Part of a small language model's weights.
Size: 20 layers, width 192, 6 heads of 32 (3 for keys and values), MLP 448 SwiGLU, vocabulary 512.
Training: a variant of Muon for these matrices, 6682 steps.
Each number is 500 + 50 x the weight over its row's rms, rounded and kept within 0 to 999. Layers, rows and columns count from 0. Numbers have three digits each. The size before them is the row's rms in percent of the matrix's.

# q: layer 8 attention query, 192x192, rms 0.0496, rows 0-66,96-98, columns 64-127
# k: layer 8 attention key, 96x192, rms 0.0482, rows 0-33, columns 64-127
# v: layer 8 attention value, 96x192, rms 0.0504, rows 0-31, columns 64-127
# o: layer 8 attention output (transposed), 192x192, rms 0.061, rows 0-63, columns 64-127
q0 072:599525480481500560488478478594501467516561552453524541537510496493476577604520437528532514506440479481449495529506517483490491483490506526494444475575530459367450478449530460448561476440505496
q32 094:516483562548408525465518530484477538506521469516472484502420483468454497469578470486490509545530565568537487363478551482507555541419488472479508515578524531527555473510510496470464446512390545
k0 077:476485587506489472470441541488506599535513530447541446542489497547512528499537443483470541545603463507507446570524441594583586482476419556500473535516560485460477490497471483576520565468502488
q1 067:548420434524512546450488503486493461609554444466474662538439511466465457559469480519474500488536574487479480464507560568536554556508528484423490533510450508456500485539538553479595377535513535
q33 089:478500446356440603524505558469407436538507522546548566551520519491622507463494451427471525528536488492452514527534441530487500527447496505577558451422503467434585477488480540449396475450583420
k1 072:484540477610503514546524508498521490501470547486500550603485499492595535528529490592533510521460503491605549500515505492431590418513476553479523522541530589519512518480530545521544471493515481
q2 075:457582549471512448603503462484496491540443339507550428503484418621500522604539490510472520504504535503471483521552400546518531511470543556470519453498555447459449462563540581505437549595528451
q34 086:560555563493560399466418497542456481525455533470538568555557487481513584554562493512524491488472497537494540491493566437501564464460540526460550586478562496587414478506541511500475587464479534
k2 075:463445470472516493583578473577467483557527597575464543594432559565487509519542453502532522537549494514539458489449509436447515419521564418550509609424497473497435525537519479436441432469533535
q3 079:475509513481456507588482508584514564560544481548489475493513504536491508545441483457478533548467566465598447516572457459547453580488496385413562617486544447549472505581643536433543499463481529
q35 087:497494450527495477438585375536580466413537577454498426472526450575429527504552491371442467589491481472523417535543491443460535472469489457525481519550472499488487558482480395524507493587537511
k3 081:479500490430585509532436503579466583489402484462470553482545473536482511442498468573540608532449462564571523444470547575392534487444624572465379469435495487476560509419466483469545489450449499
q4 077:497435537446423444384422550447442448579512485446561513465415540478536466466507441504518577485568533395460517412462494625476519521481567443535522484495477451489599461442427463479499487506497452
q36 092:550485461435566505569506598558435607531461528621545413519514521405481428475319546530546453529467506480488486454474531606391479522507520504490449566497494389465481545491486575377465476435546428
k4 077:470504580524557520447550598457541478449477488499466390490518557496505560514565503437429489446583518575434438435492471396492540564505423479474449463512459569441462426504501493560483432601526526
q5 073:417489429512539525527511491486458448558509483412431578492527523516516535391560575565613404537532407499460558494406457479509492464537469571556455571439495469476485478547521512428422489446556359
q37 092:563549460510522536494512490381508481568467587459533602423501516454507520460485475560580468428482598474517455508366518582443513388593556512423483511481428499547544494552449578465479539429570465
k5 083:436466481565456490458532555502515416576507523564471524404493623486508494533488558462531495437529604447459547578400535447554399506531452439452565561445573548542545502513455530564490429591547526
q6 075:530421570415509519480530508420408528509540526537518443469420450490476507517499528518413549492569425401547411442549488484415443582452529495530483474571500461512542502501367554540571474475464480
q38 096:578518517463496537579477615500465516506550450499511550423431568591476464446420438444493591493506537485513502446479483616461446487551556479546488552459410463440528525464458510529541451390488431
k6 083:496497497461466479506517576466561416476423457565544462488464523546513499525530563486456576418566579495537527491462500528435479535529472419471491507480497473498515480547588496426505487525596545
q7 074:539409568431522450435494500538460409535610612534529546557459600487536464538517467506497505520474353444500562516476474512529529528511413436532484474552503567403453487434462490517478536485451537
q39 086:479515453562567512511436500451529497536561499490536418421502520491622590492540506548494453369578472506608516500516506597511439465620515514387520444416372479506514457531527544530442536473571471
k7 072:526576514535485475464522536394561558521443503518486443479568520490487416462581570526562564437543478451555571542439570510545526530386527492538433502550431518528536478512490498514463480512468479
q8 095:627460496424435451546567462561510496503494463430429417550468483562539479461435548493553489535463484480536608436594488539522589459541499468592446437426516497509455500486520432565527529465527491
q40 085:479583479484558461455558596538522522470477544508646545503501442509488536485521609519458502457457490461626553400463450357525520513481482559434468595578535548550422430540527514522533615528491537
k8 082:387506434508468521494477428538465559487454527528506435547591515389474514489456441424518440478432481464431456426533517493490489446456523491489549490468559458471555516498493493467503462407475539
q9 095:524456510529543515557511503487565509474435598485444512517551529500519375559535466532504535543496457434467558550531534498523514521464517514586576606442417488465518388632532486430521542427437459
q41 083:555427506477531545472532444469505520470523486501589648368562415510505608540518377567328530554491538409399481491522462502507511563477500520474408450457450474469430584474540505546505430445453533
k9 083:543479529410526482405504496493468457517481399489503410492525484464516544511543509540551597529476486466520552625467540480656546522590527528573447427418497517480582581424381498553551528639629535
q10 093:516513504542461578449504418481491515504561547532490462543535521410529580554501509553463520570441422556557545572481621476466477461439466454533516476470554467509533433562423482555570403418392523
q42 080:546531491487511445555507499395498453544442405455517610524478514532518461509415604513520470442511669657532562509440492584503426452537607451545476578475436428463561507545506488450468474467511478
k10 087:520446479475456386502557449553493512505464506520459452517404521548434465512433493489370511551479548568522584545515476529484538538512432491554479489455542501529400431475528484555409496511532442
q11 097:498562530543496464478414586527511631465575604468599510528519479516495516509504533519473484450554519457428518502588529591547495515490503546492500533531451514566522496527460440547460565449412568
q43 083:408489574544471405443420599486537538500380583443533493506521564491486592469532581483586488500475409469407508552577450471532487467491494514463477505509489508528402584527522512559498570460526494
k11 084:523496409499523600412547419445497499538476518473491558420476463475467555506486470448429440501420492490438487456611510420446542480487420465465482489555498539502549484480503450490465460533490481
q12 092:517563576414552575485462573470521475450534520549477601531546530508521474554609484559440504531533430547478466451394573535400484488437490428444412567500498467501527545471487535535504482552533601
q44 098:538584592537511486554528564526536549585430510489493446390581623482491621547475530512553542446518562537489498464454450539516517382411512499446512566502409535499455526471517539549488634412490478
k12 092:442455451489492455501482573474520517550499533457485537426497456501570490510590501491502560394519472551603580560489553501378555518599510505515568541534489464534534490539590493390375484513496530
q13 091:503512519516494399485618513491509534525456492492464465402455563503482569534476528387533525500539332463504434401538427506575503538483528520417446377462438503413502507443527514554447529440446448
q45 093:439468512583449457460504381399517478507502555495537471426587526485645515534538454433531496535606472463532495465521511472538474401511480530415412449527428407499441480524457480580520550486509485
k13 095:464524545510529537447432448536446526491510523448549479522559483537499483439519507484511502536419534504524550559547577422560542551491442413429441563531547544458500539388453517633464475531498441
q14 093:485525520570448508482593548474474510432453514443612536453528593370455470604494528506506604531523521582504421488546508481468513518493541494496547518543482428543544474511496441459538475485503412
q46 080:459486422537552546502543494369495479498485448590528449460537590489522497592413474414520443478527510481547455460506530494568453484466639445488410506475465529510463445504407562515435516558598476
k14 085:446486526468562487487572492592531424497482477505516498447360512580525552444462524588535449474456566465497579543503512517479560550477558452517513507562519522531434499558484495464614490503399441
q15 094:505482390403522515532515446571437462422610486387483441499442452499553531446506431517537459424448504494418541568438465512531480479544548503506523502450506512540502549531494496449508449490587468
q47 099:437494454567441515472541487488465431500521455501551467521461409567533473354545585476594505459522542485419508551592446546549404484538463587502484394512536562550530490487432434613523549504498515
k15 096:492425429529502559487553489446418547495569564475427411462569522476562454533437565462417490505367521454515524496589422438550574468428491490437468532521577596482482591481522519549355552512434501
q16 085:498457526554460486401507534463423517432490480561450528448609517481454531571479478555453506471531465498500549435492570534443498615589567532566515554512431492533496489512497462429602530472649528
q48 116:481464423435532530524617484482573434493518552518444422403509562565526418521482533529398502486492476588545514444449587547540526430519528476524587532521382550429475416472453542496574491560535465
k16 097:473481456528448565536433528416518460443518522523486491573578519535505486544541541566497511530482580471400534452459502600537412470406567557568511544506575558565575494576412508542475553561587463
q17 092:491505466455494422437438474500508462585530484479421556421487521547554500424489533469418518494547475630412545442519541612494503409516513555548482422547467537509451413500416541536486504453517434
q49 096:451567420433483547517504476456523470504567478517454483570582506431533477450498486493595509486522467501557539542506534551504492483543523511537544500519476452509535507571467520572495504422535429
k17 107:545503525573528596487472426554452406450515459548442491463432479485559514565474496472510447527479430444631478410417413429571445483460537482415526487469528488467572449494515415515506466474569527
q18 105:509504529544514476493478521463529533492480531585525500548604525474442436430457501557504497521601545537504486470527469526477541507424524494494520503520554509446456571487539570498467566476461585
q50 100:495532509481539523497505529484547544509399503517479514562496607472492488599480436509508488424480518495503521543431518404486526565499481545465472537434534469492514444532534578488452488474541444
k18 107:482533482503535538459513529419517397488392462492508533544460506542471551503509567449459492530506409527509425407522524464380444443526389425493485575453452423506543549464419474562477556480524546
q19 106:526556542550482487474583522531494475503448424436567476391499567514545513520382530463446606486531504547536445543499466545531441540469507462398589501468478447566465503502409529586521537458481512
q51 104:542492545516428503505601498469531495476459475504513472527549530473541529554601456505487494484445583480494480538501456503495434414519591536478418537465554531482483589567483548425410481512510462
k19 101:414527532564493449561523472485473515466556452506421542526530476599504376435526514504536459529430497522513630513400530555504503575493478552483577406510453496445430429486542607462380548486474446
q20 101:560522518586418400465503477461426582596467397571565428400569452358545481499461479472513545525552467532415522428499528517394478456517536574588504578465539551528428482571497391495553566505437500
q52 133:588550475422472456467484531495508548455469535537362528581554489389453526509475503525521540531507544550531464471463508518425567527430592455522545605600549489416588592543523453517503413481489488
k20 095:479551481483556467443453472462534434628504444517528494521508406346535574530506526444527473485504405555484454519463503486542479596531498511496547506418501537483579552450471545628515566533571550
q21 097:520485384520505538510440488589474438518470445448594573519448447488432571408486467384531462455517544443426494561500453484549529575476501465375434515474479566507573549419566484509521559461536441
q53 106:467454470498603560439418488522479458467451491421604571466439481586503510530430511422509439547444499443516510512486510504539511493545485509495527525503514527524532447404515547476467536526545491
k21 117:487523420538480484506543435504472435472521449552387507561460383556476439428457484497555450555440523404502548482485422472618561505478568450477458466502519582515527537472575517510469522570487459
q22 112:440464545530492473515633523573562520488528544446501513566518445545551515511431493525446513503516452527464492517585453443496456476564436534515596504467540447447500502582486428547591498484475457
q54 117:459489435475445539457511447567498461434503580521557568497480448535602511490475548492513474477555506424489497542507469424478540542500476529462574507532541437606479519518470366572514562483516580
k22 119:468551509459485449440496539454552487504508522481518580425638532461508443541509521533532507386491476548511534474554597597470455494627502521498516546479538475546422442451614396647563587510529491
q23 105:479569491501535459447480548500531519546510480483522548494426602474499459603432512511531544542523481560494476381479556486351470454537575388535511501462436660499492524523573457548505517491463460
q55 128:519490512508570522516450527491548490410468541530547609460421474487546539416484485456448474445613558550527578452552562576388546554562521388575528523526445464489551510474491503425415424413503522
k23 111:503513422556526504428542435478487564485447546479614466409521542507488611498507532512534483622403475437453522419544512421537451545495575573533507478510417524567420525536541464526505459378425508
q24 100:534549501526517553523504303470502454521448449573515434430502523528600580445443539478558465497566447486465520517527555577495499472505529492436458529556520426511511480506478564509417523500582477
q56 130:548553473450598540569470398442508482481424472475396518511510524483478581389518541374501566536536446533435527476539579539553535479498511473504502409616493439509573553491498469462415466538524530
k24 108:492527547534442474547412537587538470488415443535505438468486458561493480467501518474457498446619578532537444476434491462523574476505529412472476548489486540498520476485571517476408395363479480
q25 095:483502511525480386456496461431459478543379443539524495528544538526499506508429559403492443488570493537554436558474513590475446601466571474540539565494416460515496464533507529494547569404481460
q57 123:553471516490463486558491500484453454403516464535548534449506489519467501517529573512470525535519415508584484477462564559387414456561530492564570453463399570512463504588456508495565489451468459
k25 121:490576534515524515495498428441456483409473540505447524440464518465572500430529635438446483501516431497402447531407524593512559517461505437463499451481437501482505547384563510550488637513536479
q26 106:547462591621474470443543554592354476519613508528566505565492465443460471510493478579501495556477544399517505491510444486498492530504483538541538550431482397600470535517424483459542472405464491
q58 128:492455481529564489546443467422475496466591517504538527516486465475418464499515456534475512547557525497455408502485528512531450472552580442596518446496477507521478522546512480504580523553430422
k26 126:509540466498496574472436518451482544502505584567510608490465412576517581503555495524491496533475489512473521545484497470466519520515508474608569574530499439573470448455518468533513513447437499
q27 113:469516495565654452530458484419517498571533582524465455443552593583483463548544543537393455555474507587501510528508595510460558460430550438572533434534487459500430571495527553550522492548437596
q59 103:547537588438406477556506512525435451525527421470500529511432534456451536529430605498451632464497562479451536618451424482536497532461514537421506486458541481508402461587510490532484503579517520
k27 107:479468484564454496535486522414475447514554426398502505523453430509500521557422441474446561520475537460481536457562493497548448559498496543560544460445510513488521520492474435492416539530559522
q28 104:547511385469538437493439544515536499514503499517571532408548499500455442553458446509489633527427459526521555477553643590480477486517550482521491505546472527461449478468450490469550584575546466
q60 120:493567441549588441559562488507505460500532523453506435504452490447467401508493556540523536424527496475589612458585492585415488482531449524573547461468529412491418484496407520495457599467447493
k28 116:506453444348503503471531493504514475480533486491450510492484491497562477483501534532458555472552486466491413532527505518456490534568482562493449436439535545458385419530413556542501424540512522
q29 099:417491529591610448475508523474519510482484495440418455527487463534484510472456474535439540445504540481501571515476548507543394565523559594508478586491431476548482472440522555590408500427533535
q61 133:432525554525645439476488537421497617607474458547474507614474476494511476552529475466545456556471468443521545504487463501594465581426585518512478519527531492479537595477517478547441531521415493
k29 114:426543487527569536584501507433564565544525570552533507587539465574608528498559422522589552556551488531462458439511495488451496481486499493519552548417532526448562469476541486476489485463513563
q30 112:513474576617511522463601504656465571500569444431544460527442410494566478532460422512559475538514506522506455397548446489493492517542408566494490473511423526579453443516556478407431437514527515
q62 122:543451471498528614570492538544472446436483503478493554515407446515531487521539495524528529514443497428444458427525528543478533620539496494507490479392436462469458458502468537530509456515463357
k30 118:608479397494472629538544488601458474463512532576555492513499461516468481523575459532467454489612539504485481445436603457420496565652416439567524464531472609458516491472529474457600509481470435
q31 100:475598566457490462500550477538484575608538564517496450456558508517501494593446510487476522547415483560502482453469426411519536442433527538430504530530577522627460489571471427559564489566485588
q63 148:464573534481471468503558409455485539523507448480450462507554517505488525436535542518482515668461419525547474477494453531564440505498542421535553416497539496605424510524413466542519544463533537
k31 124:472497515549549462489475447491492481519443469462489552436523481489515535499476490467511556533559439508594449492416590503455541558399537499560561542474501503421553495421476578549452542513482555
v0 099:471519524517442469502496563465566472454545491545466460501521477495482556427471664439540473466476497427422389482545563549456444546541461446553541590535521432499471485512528505510472543498518604
o0 084:510562490465605511558512465500588436485456486463504597582475548525499521462548502423434579471514359516517566526528468488553530492547439468461451453410532489525516439450475604502550515435520476
o32 104:548488460484392553430506523566379519439529502470567543529474415487497462466424503552464401492517612466475492389444491424525492498524511475606532550568459555513536596580523418516530421524467507
v1 104:482452420508444410427550511502493514616462449524535364486465566559443619401601484516565487428447434507551542465455508469436473470538511519454581448466478487542468519591505461545511451506564483
o1 095:522568425523516445518501421546480452526564524411527454517518483481516557575511491464540535360548484547545477492563544536545549524402524494637552503537486506510532565535562559517497542512548546
o33 100:540542604523546505438527546478483524516431518623540563477534540429534526514481438479464476472570581368467521527431474526454520513499473514441444400448572564533342475427505462430498586447530425
v2 101:545351459499525459466483508515498562561596495446513545561358484530512402547495471487525518466490518583419518570433459486495414478528425460519451456590493508538524507475507491463481443556542555
o2 095:583508436501477481586581462496417489508504510546505498525582447468488567507502459490401478480513522477536444541599462492420502545498547385531533512466584472473492520545483483558548563515575507
o34 094:424547510531467501412443404427564493554545485511535537538460524604477505544523476503580475539556596530381555557550550450577461445531540469493523521492405531524495446477458515489441473488577480
v3 106:541444587473480476441545497468506547416528553527529502519533532569431480469455457495505478440466498543513560554482511519507467472519518503532547497541401452535415469495565469446543523491412419
o3 099:487459348533477602520501550395451529490533515553579511415606535567516501458550528462551475502428531454475492530508523537571452526541501464504493560456451495495404478546438439478488544506454574
o35 105:533646579486511486427489404533578558610498503498537507611502507458522493476548489507504518570572525557543533443446533433491512433554579431450492480555560497508582587469466612492523506508556524
v4 116:421577488528506519408520537586518497479558525561559527469501495499479544369504533457440452454477507407520556464435524552551499562511480567512461520460493521506476417413578478424438563535473422
o4 092:428436592509545549460483534443405502503481572590441565584554428606471537549536533556559502490451482456430528536478553547430505546457483520465579451485581434571414455499472485480469469493500483
o36 122:385544495521511518457435555545520588466437329533593445462500504427546474446499503454478524506565478547533494527552478509522474436513480673464429513477485510403572504438522503539472451481527559
v5 102:453490474425545518561542527533560549546517519461457394526507467489568515485489452539411430509485512489455517498441474519499526549470511351446589543524442584477525530465519470484454566475504522
o5 087:558478500562475412516475571482521542520569571505536549474522569479473471564493508485556558478446507434543530543463519508527590469516505553564526563439472497409413501563599513460562377491467523
o37 104:506469601488548525454553473433417458515467504497549452448524492535459457432497479426461392495599550458440556454514499419504460529471441475497541420529448455592588447411492454430475545504533452
v6 104:511529535564500558524567537411453515419541513444543570479477515449432448473538625472450540540568468472543525482547472520584485452479478514545453495499493505576458535546539527447546412610497509
o6 092:423531528508637540609444428492509446588456429526531515454493515535620541442516424520616533553505505562532512584483557554576495493541486581442594480515553469514525478467475404529526453476533521
o38 102:550514526413370518440443487478570529496528518483445444528548482503460545541470608522419531452431476490497480437540445447589494524509549487426520630496475462490492552496482644469558573597445470
v7 099:433523431479522517383400546508548569565380486448480533554585515638552542540326432417506525502491504551604501534519463445534544465486495472567557497585473481451531509506545532468478483504520505
o7 088:487498589463470460570492409453403487488555509498425501436501428485518516461566615499428526550506394534591524451526470441468469586483461508442514546459443543513425530587457607510502602479451513
o39 101:468535486575495574409535551580572509472545484415530431456503558520401542483526507476425424521430503451404592558490523480542514489477503442456441517545517502468451437512508519514498558557548506
v8 104:434567487463471525555531534466476529415558590471482520463456526518434472475485465488519474581495468584445506516497507539449535617454604580530544586558548479433478415411445466514530512427521479
o8 088:535452550545512618514571464573471528570555445425484513494511491553463486559522548498505487528444525555617547421478521476534461449569399534471505459456420552500415480572566564502474544517531455
o40 101:556555390422445425434497497474518409520381518517494494479468523499561477495559501494567540541507546541587457532489438466526539515424631467454506556502549363485541536429427547528413416551503511
v9 102:458448468516498559486395474469522396521408586476504485428560455489472549581474451424470520477436485405431546551506472378479448458531524551530504497530483550587500494610513500496501494507574466
o9 090:452543534610498492467534472422506555539468439467455520538505455430459492473545505520469499417565513593516482454481601477516452535457588380596505495469490458406593501476488456520474512471464536
o41 104:490559606452508480503496516512429395459439497486499477501437456584524495573451551438479479623563488534456492574542489508625501525615446490436463415438464521543558457496419546450485526469530499
v10 109:476484415518564489597467446489556450520524414480464523548516508514581477523519569534490482482508574487552593445525518562382573496468432519564471531503481517465529487493564533534521502476606377
o10 100:495448456513371581410467539504456548519484557489470496514460470543536556432516444574571495461513502423475527467516542468570481557554532491451528507515565479480476588522557437522490426580587470
o42 107:525577546479486575532539471549573542500537507463513546444477518518559423466514515512459514566455391593508473484486520552479439420541474549449456484571521536529506408514491485491508512507560551
v11 104:618508555537493553491488496481507512511537553452471573574490518542444566623453523472496528478551492514500501513482464524493482435523504592402533491532447537512456433470403410551484502489482529
o11 088:446484533556550456556549528481552567535519537531502482547492547459425544528508427444510589581463463568537546479473523546580539554509517555540602398562481477566584549545459442398440509509429523
o43 102:383505395493505520531480505485563532431568505445472563469495437415529462468556549456558519401433593520453485565503527547463499365529455458450484543431479496432575414539504558496470470546456431
v12 106:488553490496514464467547519526485471557528423509513466464439545477539482501508477527557559539486458454577457470482577492523478483443454519499430558494471576496586430516512540545552490412577479
o12 090:480429481511513510547585511503505595376504400447519505564417505479523381556431524508468436554489539566465478486480476492458472453537525596508512497433465473552520552485509491528487472495523545
o44 108:482483586438536537348420526550501474538566517496467447480599471475569532436480473499558551500484363454393533463483590507537510554497539518454535457492553555430493476476411434575527581512588476
v13 109:579542605561528432446398558396498523451572536473523534450500439492515502439461464526491476446501496466594476551424544505552541441463522538486448474529561490630460400484384596447604515502544493
o13 093:505343533509544544474615459589547485498531495407516477542445466497537469525509539458496462556527534492558529424526562554543567478491440540469568475516465476508525490588547437531536555488503501
o45 105:438577531487444430482414410487424492495411507477481524491487571516503474468489481560511513468424470578395540612499504467371546465553447494487562543506527450479494486516576551518528457473590585
v14 108:585555594534461553554530474534388447406464551500444482430532485468564453454476509457574503425480485578587389539523449511421501410378519475430438560522506465498530454542468494478517535434494502
o14 101:500482567435526476490514467532576456508467478445577482507587546439459474583417438566377562591438518517495424493494542430498578526514512490487536467590515495519474473495488422473524489485487502
o46 101:599511468552427503491502501492507513510451538528460456583482539559436471468576455522556480483471468539592526415470520514491470485575476504531434497459529516549518452541538529553441425523485585
v15 104:513552436523434501561479538501543485544434523567536525503436513554496586579622463443544502574417472439450446562502488385428556374562437532425506523420471454515526626485509518433508494383490512
o15 092:424453482510512512483546418547512540515460588453533592395489457438533511640498469505502580504477482511461455541527414544427564553485602460457530475487490549486453443437507412509603448487502438
o47 099:510437481601498496558459524487407450398546534572474472589506506482528459444522506444467418498491599466576491528541560454542473402521565414522467443447480533557424575518487499458404512436547480
v16 105:520385566529504527550454535429494494553500484530486558529474585472502480522535617478528503561468503561558525427607421538475426439460434544582475471620598519448517536555497454443504472455486524
o16 092:451461408524558435493480531483529525544567487472577465493486499531499507564478492589520480440526525541447552446426567510457496571553550339583420555507459544516471525470508488571585476534540569
o48 097:516539474437471604536633434585461489519518530481460530440439563489501439388487474452506485464440534479545415506505449446412478496557466563482584480512525427437469520494465485614439553454478494
v17 102:549486578449568487410536524426468467454440425433583551484562490476524518437431565496581442594514535517428492483416490549501519584479506440433546515557557499458528452592529554461484500604471447
o17 098:495492513480457530462482472480446514494555616493361397528440516524505471566497483502473487437482500375517455460451588459458495571503435545578458433538464493571527444455540410460539399483583460
o49 098:508525492481554467511448475496544491462534542527543542568446430480459633480481480532409412551455469493452518413547553534507473444522511475499567660510418523465429630495530565492432476474339529
v18 099:510525526524554525501442547540496533512459447630485469515436523439549489530449484509527535466502531521542543468424485513492508484426535517524523559520472511511420409560532493518531507563624593
o18 088:402489513432533479416568441399559567497509542524573550494507548439454503611484533456562461500550575541468512606476504527470466493547471560542512474484458463515488525551480440573560452494395450
o50 099:453543548501450465587448460480479549453513463512467453546464486572495527436465503532499550594394404489437517457526531550508511526514566516493483498471574547506522545482497569448483450480465503
v19 106:550550563547461477564557435411550604403534544573551508548542537493477520463529495565483507448514426477533447446586429552482531548503499520519428572426550414542592575541478527577588529509493509
o19 093:580541507437580451592531507568500516570440489454506539489456465467512470569523483456480576585497514665534460525425487466502522474500552491470462504553460500502561544517595491436529564510456521
o51 105:466371510455403572487478531434485488529541489501490450529546625418511452472558542513580448457522558481493473399536542454422485557473425486503590411466628450456379442468480459557525442506591522
v20 108:559563493477462427412563600557616535485443555469510555485420434531447618464529499530599539545496619561495517605570543474466512454529444554503433539556487522493526535560518516524541479556579525
o20 082:465513462510528541459526463545595533513484555478370510465560596481426476518527615602537519533548518457555504484509493504564467480431521480390572506491561485496458474498493552455471573448452524
o52 112:413574492504499461513465531510469479567569501433563491555480449502549507496418483462522483432453491498472495553471468398453453393535549541511531445492518494542441569463526451463525568477556532
v21 112:483390595520534547584464518555406519499518471595452540539525487494605516407477536458522505417488444484490445614537527518532524413486516552506554475503539464422556440504463441559561456487568487
o21 089:361556388507534500497452478463520465561539609515572391437471453490471514499555525618427493439486514509461546551475535610471528472525535518539445593528480466473488540473599496577533490485475521
o53 113:495512558468494532507415540451452524494469439573436519477443465465441493553541442457446524508326491627481454478453463503457501520491529463504551557476543503547509528598467523484564489492407475
v22 103:433406535491546459518548501448489576544488522516621497516481479552460525482496475477601451512505478488439537580498439553466584382562555454513565536551499468469482506544480581508452480418484498
o22 094:379569526514487439479534371472440489531480513519431380427492572546530505496508508502518449500459516465398493443447489476506437656456451449485550498555414554519516537408537439481548466489462476
o54 100:558448469483499494510467508461464443423531537507474505637608495449416482529473532502499578499536605445512494494514527513448542365598477518566592476476599462525534454509538537560513521510455499
v23 103:544487516484468592456498491451479445485548466471557493493560488412456439460526561575531479509541563490563440428488485473417517453535429471547516533404455552464450499415548441486462478454467610
o23 079:565408497535453404496421548499508540511428443551520485416501485584450486483508479581537457577524383482456471564461596541515519503379429482480563400502523513591509502404523522551523498507528527
o55 108:488576473470461367532583416469487500563585449535460469554462537413565540505512587518420527510386513554560569461490546508526448508530528502524525644489495439464509561607510511514477379536522461
v24 101:496577444530590502498588508558520491522503485455523489495522503555532521487487508477459453546513481452611478525464537525520548584511590598511352535629475510478459419475513459521526538515532458
o24 085:490443567525538523587556563500539565458547552520538526453552499460553546561474526564574579529601567526582528456578499514619568414478471425495549524502519480574518469563525508441489527432457517
o56 106:449489389493546418378445503479518490469571558552460486498437552598526506487503453447459489511426337503505486501438543516484410538494448577504445465644445545487497467469476426629412472531514499
v25 100:417532431447494555493430493456474508513553592469502475545530496470463566562549520568503491460471529505499488412454514557473353646469421463512514453514466541469509510419491568439596555590563419
o25 090:500508446538514504478508499481532408484440415424474532431618528517484525527415562477480505501506439454475520470448474458580497418389469430463443499494564569468494478530608479562524529480450526
o57 105:413485562564472640554474480564533494463537480585492516435437439453496515443567469509519436535572461545582508440537535524492427445502469588434468545522363510444555467525511597516489552461515512
v26 109:444500491416389536468553547420550483514447593536455570463518408526531522515503572482433563487502502430508435455479592577518497506457492498556468512422497459499637558596484449532510392435516534
o26 093:475492515560579548576466426496411431508414391526575576495481433486542539528488500514511416525570501448503491517490460538491525461410497491408498492585504589489421527481557496456454588421525460
o58 107:512438540552622467513524529561543501470556563485553397487507559423524478421416417530440646440463499453495434511536479402521521531430515468597558529490542445492505457554535431465461462507448483
v27 109:528484462510498463476564531519505556406451535463588454547478443536605539579461570481459447453564523473522502524490561498551552474612469510514488556491425386540570511503479522419473423494479483
o27 092:489492482584457446476491452530414448518521481495489513347488528544505524576487468528506530510538478516518488502521432452462449523458504479401523504473577635485429474563465506577510595515563473
o59 106:404478574580490435530515512474561482516421618542561523520458470416530487512512558447465502485536589452478523397463466531477503414501512470559514507507433474504490454463508478497475497431461568
v28 101:387481477503560506491524573487553440511450591435524488498491503524480572600534506562486517584594571541520452376431562454560492449573421435521474473441547492486513506502524532445630434562529574
o28 094:491507480545577423506484448540534423511448527549459488510514550487557492425545428511471509462571498470503525550530448467494448498401590443510500409583534533517503539535516460530483542419569453
o60 093:504441530484407483581484540479586450538499375419621476530462466510455416446466493464463503508553442517457450471532611478530483482519417522509472519524439591500496506461541483449524531519473579
v29 100:445443512496470506585554552417525551518529553451502493464528471465450400486511520524471465446495499478519491443588526523463487525570528461540483540511520513483507508504581561478448541549393558
o29 102:464523537464463471444400516518463497555380492647439535487567481530488502519491495439524505495523512522458566522458511594578487429450417468521464551521519440466467561535558483508530627465563525
o61 092:616482500512497498482559417583430489604572471459582549543447533497458534464564545494445424467541516507548483436540525463492413452536500543608494554520484466545538448496430513508495516496565555
v30 104:466508455363579406528525445479503533566455562517501502462538580547449527514548567545465587482569534467437463523508513445457650486454509522432522425551433503420535506586534415500470583552578473
o30 093:484541484562437416481446415396469442493580473471527423458490434506509516471515554458465488565466419553494533508461474561432427533511611483500456509508540548465513523469467563551468546444483567
o62 104:451517581529525500440552527462572476442447566467489423589571540532516523486536483492506539460467556492541529445498437483550518550460440530527591456459469456522441426511498429443443458573657437
v31 106:552432501483492535547595446452435619432465451396553409490477582534549420565505522498532474504391495517603516460508506508526512586546538532543444569494504479542504536523478455471405483476509519
o31 090:501418501452516490512496418558462404557533496435526536456512477458364471491489499486547476598445532552531526433479594433522453469500484528550490419439574466457506447484491555474493649520445545
o63 106:520532472495487473590475524435575542463466607509477521603581518509624540514572403442486552423520465497517515472491487517472532465515517509557545467583556431469582603507478430507504469577566470
q64 109:486534484482523621488439500482453509511482481460550497523459443481461553542580496553585480633508571536612542425558436471459580470560525514522379533457501501527501510563609466546521515551561515
q96 075:521512518560466463448414459405572551595526503530447519535446540363500485479505503466478578545485463469552453481460469513494546583405544447567432587514536578529470475496505525503466520409516645
k32 082:543460468427474451550491525510466571443513514495502481473550480576488506548423555533416461523523471528433540567370580419483489419534515549488589439540546410474504539507383544546497517549448419
q65 099:446624448512488469529464525506468496483553508559462548606451521496401552482474540491519515522455577477495513429434407547487440463498490462504477557470464504478425453464629462569464427464509503
q97 068:566478519539553478593418538496558522531623409493413555548614458499472551483481440473462468490455611559447483562475505494517531546441466449474476563489494612540554517480441555576508493472439554
k33 092:463498457532483543483614439455587574571438438560547386521464341449520577500497501457489501371552428589448458486548429461507585551573507508565533464442541476541437533517482495538531472593529504
q66 097:539459521451399479630484537522559513514509487562490532382510529454547494503466486511461551489504462575515457485518519569431461530545493556469557495416519533489480464492390478484536517486508417
q98 075:550538467485555588435440599492515485508574463596519500503529504441539512549460580499444514438519582547553544596531500513453435447601481433575491488443444495548576567503473466462457450464462533